Part of a small language model's weights: a variant of Muon for these matrices, 4455 steps.
Each number is 128 + 24 x the weight over its row's rms, rounded and kept within 0 to 255. Layers, rows and columns count from 0. Numbers have three digits each. The size before them is the row's rms in percent of the matrix's.

# q: layer 2 attention query, 192x256, rms 0.0681, rows 184-191, columns 0-255
# k: layer 2 attention key, 192x256, rms 0.0643, rows 184-191, columns 0-255
# v: layer 2 attention value, 192x256, rms 0.0715, rows 160-164, columns 0-255
# o: layer 2 attention output (transposed), 192x256, rms 0.0744, rows 160-163, columns 0-255
q184 115:094129111141151096152099148123181138138127116103120108139122132118152143115082155181141179144138144181127129144153099143119139116144129103150134142128118107151163119088146111123064129138076161093117123146147104120096155147137134112130117131067116107131124111155091126111111137135130128135145113122141094078068101135126125140139139138085170124142108154143155119124108118102097152085112158139133105066107097120134148118127071127115157156133104169111112105100107120119143148101164124133091112161152137144111077150127136126131144137153139185118114134114142148147105101108194171174146129109090109139125130138127135108108112132134127152082132138167123172126130143108156125144131118149136149145096098130077132113156139140137077124152135132137191157152126099084097096126138148
k184 098:131111179168165112159127113109125126129125144152168101136161118114143168118145115138141098147127132138150129099160102093098152151132094126128129111167120097090121125108099126140102111146109156186122145131108155108124135148095139131122111066134127072149101135136089104166121134152131141094142121157119108073078165131138124158134140201115141178108147194115114078131119126170137136119095131114150135134146149140129121125134113143120156110111157126132114129114145051154152072127129122103101154092137185123113136105091157134079116123106100117135127150112114144100168142168156103134125096128090079119126121136143148117125170153100151124121161123107133109130139134142116129120118097131113177135106094142138124168142140162122133134111087131135121143114146116157147185152121132
q185 106:115122127167115130131140173148124149163113118127166119122137153174123079148111128111096119098087143130129134153185136079103137170159158093125153108101164159177126100126125116153113149156106124149129130148152130116172130131114135139138147103127139081113093128175113124161161061113162174152127108147148130142142113143102135120127119142130161154151108095118160102161170080100123105095146120105137122118169095108109127142110103122179131155182085129120092132149136140150124125141100142110159105117089094136139183122129118133147129149140084144128146151125135099107156104117108117111146146134148096132116103135122122133157148099138152110155093104095135157142083134113101137140099151139133163161116134108097133141106149110093131142120069130173100121078116118122090153135088104
k185 109:126174130119116118112114130115142121123141154101156114074117089173170099115144138132133171078126120183119128150164051114126149133148127118149121122102104108131163130096157153126108144116071145154132131156174127118136160113100132146095178121130146135096139139137103137151107122142124134108180141164112130096169115102149142119153109137139116138111107087130178088128115105143115117132163113134124072134173061133127110096114164088136096180108095148169123161117120137133158087127112116166142123120125130137148118141113110105131145116122133101102107138101146109112121124147135129079139106172122148179105190156116126154146139114119114129095115138105123113162112108146104078176082102129133114128149107095093129125129136107133082092142149104144123116125125153118134151129120124
q186 108:162169116138160122132140145163142100111149107105136180146102139173120118093099141126119125162103143150133171169115132105156117134107124158099069128152174094128144127098152116136099128126136128112148122113132158133137148090149104166175112105062104141127113113095135114160129115170118119101132134137161173168080111144142128149105153123088129165144136122156124121106126163116194180150135124088157173151110150105119101096119139117142088160148151106110129101106121154123151140091098107185148122110150136098144129080129137070165115156146126113147120136092110124157159113092128088107132104162135108096118093112098097114111130129164111137113124147148132137131122091127144113133177115136129138125118157059136133126138116121175123117134129128120146120122102099113123107106150110
k186 107:087157137147103125118090133142119133150140107148114149158136111163138150120143149111140135103109137170128139148148144133137140108062126185174147101133135164165128130139142134105147134162125108149142112084168126161111136104133112103152143106090118140111197092133142129096131127159065134183098110126080167088095123084135092119115127093152133117135139136127141138126139124093125132162135115108098134100112146090137088134149108130126111097132136139099146107142073124111138128147131122140140137119148123120123146131155165134137123137138134126149103126104115066105117146123173152100137167146163171096140116169127108116130138143115140137104141059080129130169101168097125140119137131118110184146105151056107084147162107162155142079133145131116106122124126138123121159136138156
q187 093:139115119093138118117100127096116160068092134094134154105095098075130124114110099153127130139099078156125104077087132122117078094131187149129098099097140143163144098142120126128115087141120131078115090116141122144156125134122097136154136131142101105155158142098141165107108135122157141141134132139114135148110154139108132184133120090159157075146144114082118119135096148134120156141100129153166138142077163174075158144104157113121101120120133160130141128133074142127091093101122115125093138134087133141158079114148164148146080149097147149112151113103117149109150104136110123141150128120131144155146132094153117124169145130120124126161143108135147148141120143120153144144129153158139113146143145106089128114114057132108112098153149177159115124136138111142146144155172129
k187 101:088128111117130132090135127164141127095118146156098137169134145124084161153121100157102141125161066077127087113101139059163114088121140108100096162120136138133121125138145113094164091117119148107111138165109131149147097095130121108145102131166135120158144130097131123108151132138119120090121134123116114146139111103139143135122146102129092116100128085160112133108075118091161135119099145117085112115086174135182155119133147115141133160133142142133149137154116142131134181143116099101129130084091143153111115092137143096148072141111104135144172073098151092108149095122124126127120159139114162089143110121105198112129155083122122142142132122112149160147163148088173138143132136152175160150141181134116143135142147124121131128112131139165106138131117094144138096117118135
q188 099:092151104142156095170137113142119093112106127142080152115153099143111115121101146153168128118136191116170117141148125144130129096120079155149159123110130107131102147128152119130123130109156143144153125145156107142160123140149112143126137120161154140119135139119083182083106103147139170135097120106119119097138119114091157128163096147095132173129138048118137131123126162142112109124109092094127110148167122128116091135185117140159131121091127115106133136106162129109141138134142114121099095100118133094137146128130180110144106146179140152140120119151073108154136132102082118109151128113103132100159149121085101163134137136136155115077121148089202134090119094116112099087192104122140127129120149106135140128140123090137116129144134138128118124103147083112126166114099084
k188 104:124153123097130144158115095117125141094130158151158139100095111147123151183168142129124152106173115095151150089096138183132136092100089085131112191102151129131152158131102112126132155157161107119099115146153085122161126159151166126109154094102140126157128157087135118095131128132162117144117104154161191115144122137134130134122134111137118149135124114090147120154131168154137099124119093145116144166177125082109074139140123122118086158108109109164128108149083121152117129140153118069139120109082146147139123108153141113133145146162100142141095133086123143177128110084150111148109121109152128115137112122133159151136112133102140118117114138135165147117146129135116144116158189125095135157134111090131113129143108113166102150096134139108090104115139092166077162136114108
q189 105:123124141114139143148150164136121094159163117152135138119137169157129092123121067116133153134139151102109147144138119093146170154089158141111145136127134133139129128084109105133105125115147112151098111071082137116147147108075109147137093137110134102078107103132129172126136092137087118181139145088105166157122138104145151132147150114108101125110103113113156095151124125117154135120177150121149096141111119147113124150117134068150123141086157119156108138146144152105121165107116139147140165165112180119149136108151129138099094126140126134103113124122108137167117092129090106126159090067139098112118147091161119182108177138176139105163108109167101167125138158155155144102112166128117128134117112101146133108153126146153150124111165104098112123099134171121089132141130083
k189 110:091157134116133136135143111175121116093149168154158154110129125133116124116119093140133144139151129105116126159121153139139153100093128126109115137121188086109098111116121155137124145150115128123163094100118110158145134130082140104147138121121154103111125108156127170094144129124139124137121115108130103121121147100117072130130124161115088176128084098129160149162085110151094127114149135151088115224137140135134159115156118120154122149081142115115102166140098128095095150142116133130116172097184134114076109123065128132126094106167074126166118112132126075161131092125090148137133132160132138138101144144147112144133155141165100140150100105141105150136093100124074141092133117119150139091132125145116127113115148184121112149141107172115162137094116117116115147130166124
q190 109:124131152167100133129132138125091127155157135176116171124137116155137151105127123139122124149118117103141142101120142121151094191133117099151150155147107124121100116177127159114104139111116117091136140120110106176125133122127143114152153099127146121106159102141133139129138115133109122109079161107153137098141166164153092086154140123112119152163188112164139137127136117130088082109118120140147097112113158116161120097118150111128106151198088096113135150082118136116075143141103113152098128143111150167130124142098163109109105152128134118191131132093136120144079119161110134093124058100086153121142103175153110140145140116123142079145121137134178118070140122126107108135103109137105106109131144099127143126181135092123110148123130116086103140150109095138121157182136129
k190 098:131106176151086104126112127147122124161148172128117126106161168103122177148102124066131110158118152155056078106102155090156133100121064101158153142093144081123137097179101143125104127099135094134136086106102129116115129105126108103125131137078151163129127142175135121118119112120102130169127123096188146138111113157127102138094129131086124142100096139128122180121135102125118136098110126145140129123126141116098118108137208099121138149155095136130154177118130144169158107124091134129129132121123126149181114103072188115130126119123142120159130139132135148142103141102137122155118120136143125083144103134155111118105102136130124142115139119105133139108106133132156094117133147125149096156145149100106123143141128133154117177130095093122131124163117154099094140162109137
q191 106:123099126109155146104101154107105106114136122137118108152134114156115134157105088129083134141126160146163084127119157119127137095133128150136122116121112129081136144143141125112160151156113171147108151165119151105129088086150105139130146126132158167123115165119122140122138160069102094185148168118129130108150123184136122092147118103156111092149173109123121081113116115151094070124175137125096130114152135121107122143130125118119081150130146107148159217153181145085103089125115116134102135117142145134126139126128123137162113159145097105108154111113116078126101145142143138147115140119167139149142128128087143101113143120137122138080151147178092144199086104155151135147103110135169117102097153135138111145155131138128147099113099122108138134104132094111120103096110106
k191 101:148141169141108090152156108135101126111078115123140079131186124149108124170106144144095168173118133137106122136135153135114139155115143123129093124114142086117147129132121168166107166100121127134137123149109152117167131143153132128094151103084154161141132130137119150049101121091139098140125122187105135112170102161111114093147119059128137134138118083165176117085129127156130114097145141108137175087161157120133177145112122136140077126117122144154139124133162105107130138174153169151140175146129092119131120140150114116136120135108116150150140103139096092145132112142158155153103121151127113137117119117105141117122176136127123115104122141155090123113113118149137122156130143112118137137154141112151089183134167149131099161122115107086136128089139138097106139166080093
v160 096:152120153183097135105142164130116126112174094127103105120174120098124180140190109159137080115114102113120179115121124120142101126107157127143181121137068088125128153105168132144120132107121102110088116101136097123109098155110140149128135119070116117141138126103121149127131123176145109131085130115105121141141101087116096130143115117148171138094150076122145115102090097120166120078155124102108118105126156153136109108111080159112146108090142127114165147101101123066110063139143131148072132116113140168132130133131112152121147110104097104134141091107132118081134085147084138165118127107117131106101142150130150128140138130111127115133164161126134139115122154118139104110110141111127164154141120133130142092161128115110126133157149080122136142164132144132116098162166145
o160 105:094145087137094106113137163109111126147162085112116085121140165126149145126142104143126117152126101124132149151140110096118121063119103112118128111115133157111114136102149152113100133123151167142176100119117103138122104111133123139128166159135162156113115151115142132133140121151139136098143077104143114124142089088122158101183122092149151132081087110144115094117124149136101132101142081089116123148167085172104137118107120109134127061138113091111122134094155152115150158132134162133106119093129132129141155160167156123127097138131123061145116154137118112122128134094110148128120083095140119129192077098108155157120138113108184126129113143139144068108139121155156146131113146109120083114121131169108150150116157132127157177177161126156128102104159124104131139142152127
v161 101:114114141105180128141126131108165107096123104129144140123128111174133155183122095134130142108098105120114127106140134109110139134142124073127103110118122138094128124162147153086164142087118098157163093141127128121107128166141098148105167117096111159142143158137104144122121136139140105117097124152142147083179093117120132130150118148074150143137119109117112122130120129058114112117110120169129142138122150139131091140125094133155169118116152125106139127109120135117171190156120133141142169173104123108116096128164111141121105138122110142141135085153148112154120129158143079141092087116133133098102190115151135163075134110093098122146152161155138094141084120132121116130137109106110143163128094112154163116096126147128144131151127091189141121103099161143205161134158122
o161 104:156079139095165153108131147119179144150145116121096105080099108129138110126170074138110154077101132127082179122124146135135157144153110130116097111143130103174147114118117118087156104073159108127162104139121126121118107099150137090097157152082066144127139123091134134127155125118139130125153098087123097146134144142120153168114140149163118145105132160128115138084096124158101183124117124083126132110152084134141115129125123139099150091118125113086152111090124129106152123089125115121146142119142135116114123090100138092104156151084153159123099129135118079145141153166077099152108129102127113138130168100140114127094134128145119113104113164141114110119120178135139090168134066147131121160129110136125105152101139140136144182107132125102149135125141150127145153119156105
v162 100:101144146096130193139104141126139150111156074102146128137150109115132112155145125096149125097085162173140120107107146100119138123099139146127151135131141137107145098129120140134095142117127113128155125115142134180142122122126149184115135127133092119125178107114108130155145161135134108162113130069142149132096114139097149106131125137154118110151164151120140132169120075113114128112117097101152115099178156148097102108135126135098114124127143091189120098142089101125167148084140159082118087137100139154152122101135119145141146136115105104151168102118132163126112175122132076130167114124121093096104115139153111139125125082131102125101158120121147175119114137109080139132145122113149149157110107156089133113111146134129103128176191199139153120145159109135144136133147071
o162 107:112106134158131168088121144100155105108150124125088112154121153127126152164111120143108113169135121127107102145125142139166116152157115107098154100103089103153136117112125096155098166154147135163138114084083089094129132173129120141130129138129166145122108093094103096139128156107136125155121115118089125130101109114122166143103113163098088169106124159128117120109137150125142149133137080135125079142129144181137166134131131154131167134149146122145133112089079150111185121135160151124114160161109135125114172116168149125163128117117113171125137121116172128153101076120140133103110115113145125159119136187170121129132164158138123122147115142127092132109145135121097139138171104139115147138130113095154155135140090142170165103134154115123114066177094135058126126082140126
v163 106:111157135107081171170108152136130119135102141091152108121151130103126149110155107120167092131145128151098175144119127113167137106126169109147121115147102151143120066127166113147137130131151067147157091144116156132124090127109124164111153080055057094130100136097142145117157153102163111145141164151130119139111116128077131124118112092133143085108151148122151177163113141110142077120126115092140120135135138107109109164141121118169119135101137130109118097134101146108135140136159149097151112097160130120131113165123087142133118108118114107131121109088110126158133144147131119112154140136095181111103133163106096138143123129095090142131111160132143120126126164130126123149124147142133143097121096150080169087176145148146137139140147147174100137135088113090145135164097142
o163 106:144170097144110086099150130126187173096150112162142109093163161099162152149095149104099107111147102138113138110157112119118139119131123113121133101113118112132141081108152117133163097141117127127130152125119108092073114132121143146147095105110067130061117137113120132104139148119156042132106130110133109127094124135120139147141123134108136152096123137137149122131145141141117145085134124098126153178123119119094116113130116084120103159111130132110108164101133148137084091099116118112155133094109143088144151138082142143121129107170100125149101080127132142096137130144146132137120115101136133113111090132171175093178151139156110112150093121134080140076163094136146134118175117143067121093126124125156145123169168101139117110101151114140105126138115169128127103148116129
v164 103:121130126106130166116129202134125129097073149129100141111182143115130079116141020150119120124159124168141157158131144133078133117140091160137089120129156130106130120139105124153124104126102105151130158134116112095133184117121108090125138136136168137141128097147104132131125119184156117127113146128108093124099106145156127125147161088156126122126132086095120133146145123135089123125124141151139168115129168174118112082142105107100144103166166111129139167093128115151097127168120112150105102120106149148132142171153117134141162130126161086114124107106154160139122142142146135103119145153102098119139107079133110088101144143107080174134093127126146135108141141172111137142084097145119097141107111149092165122127131143108116154105135094137117091134084137132132121112132132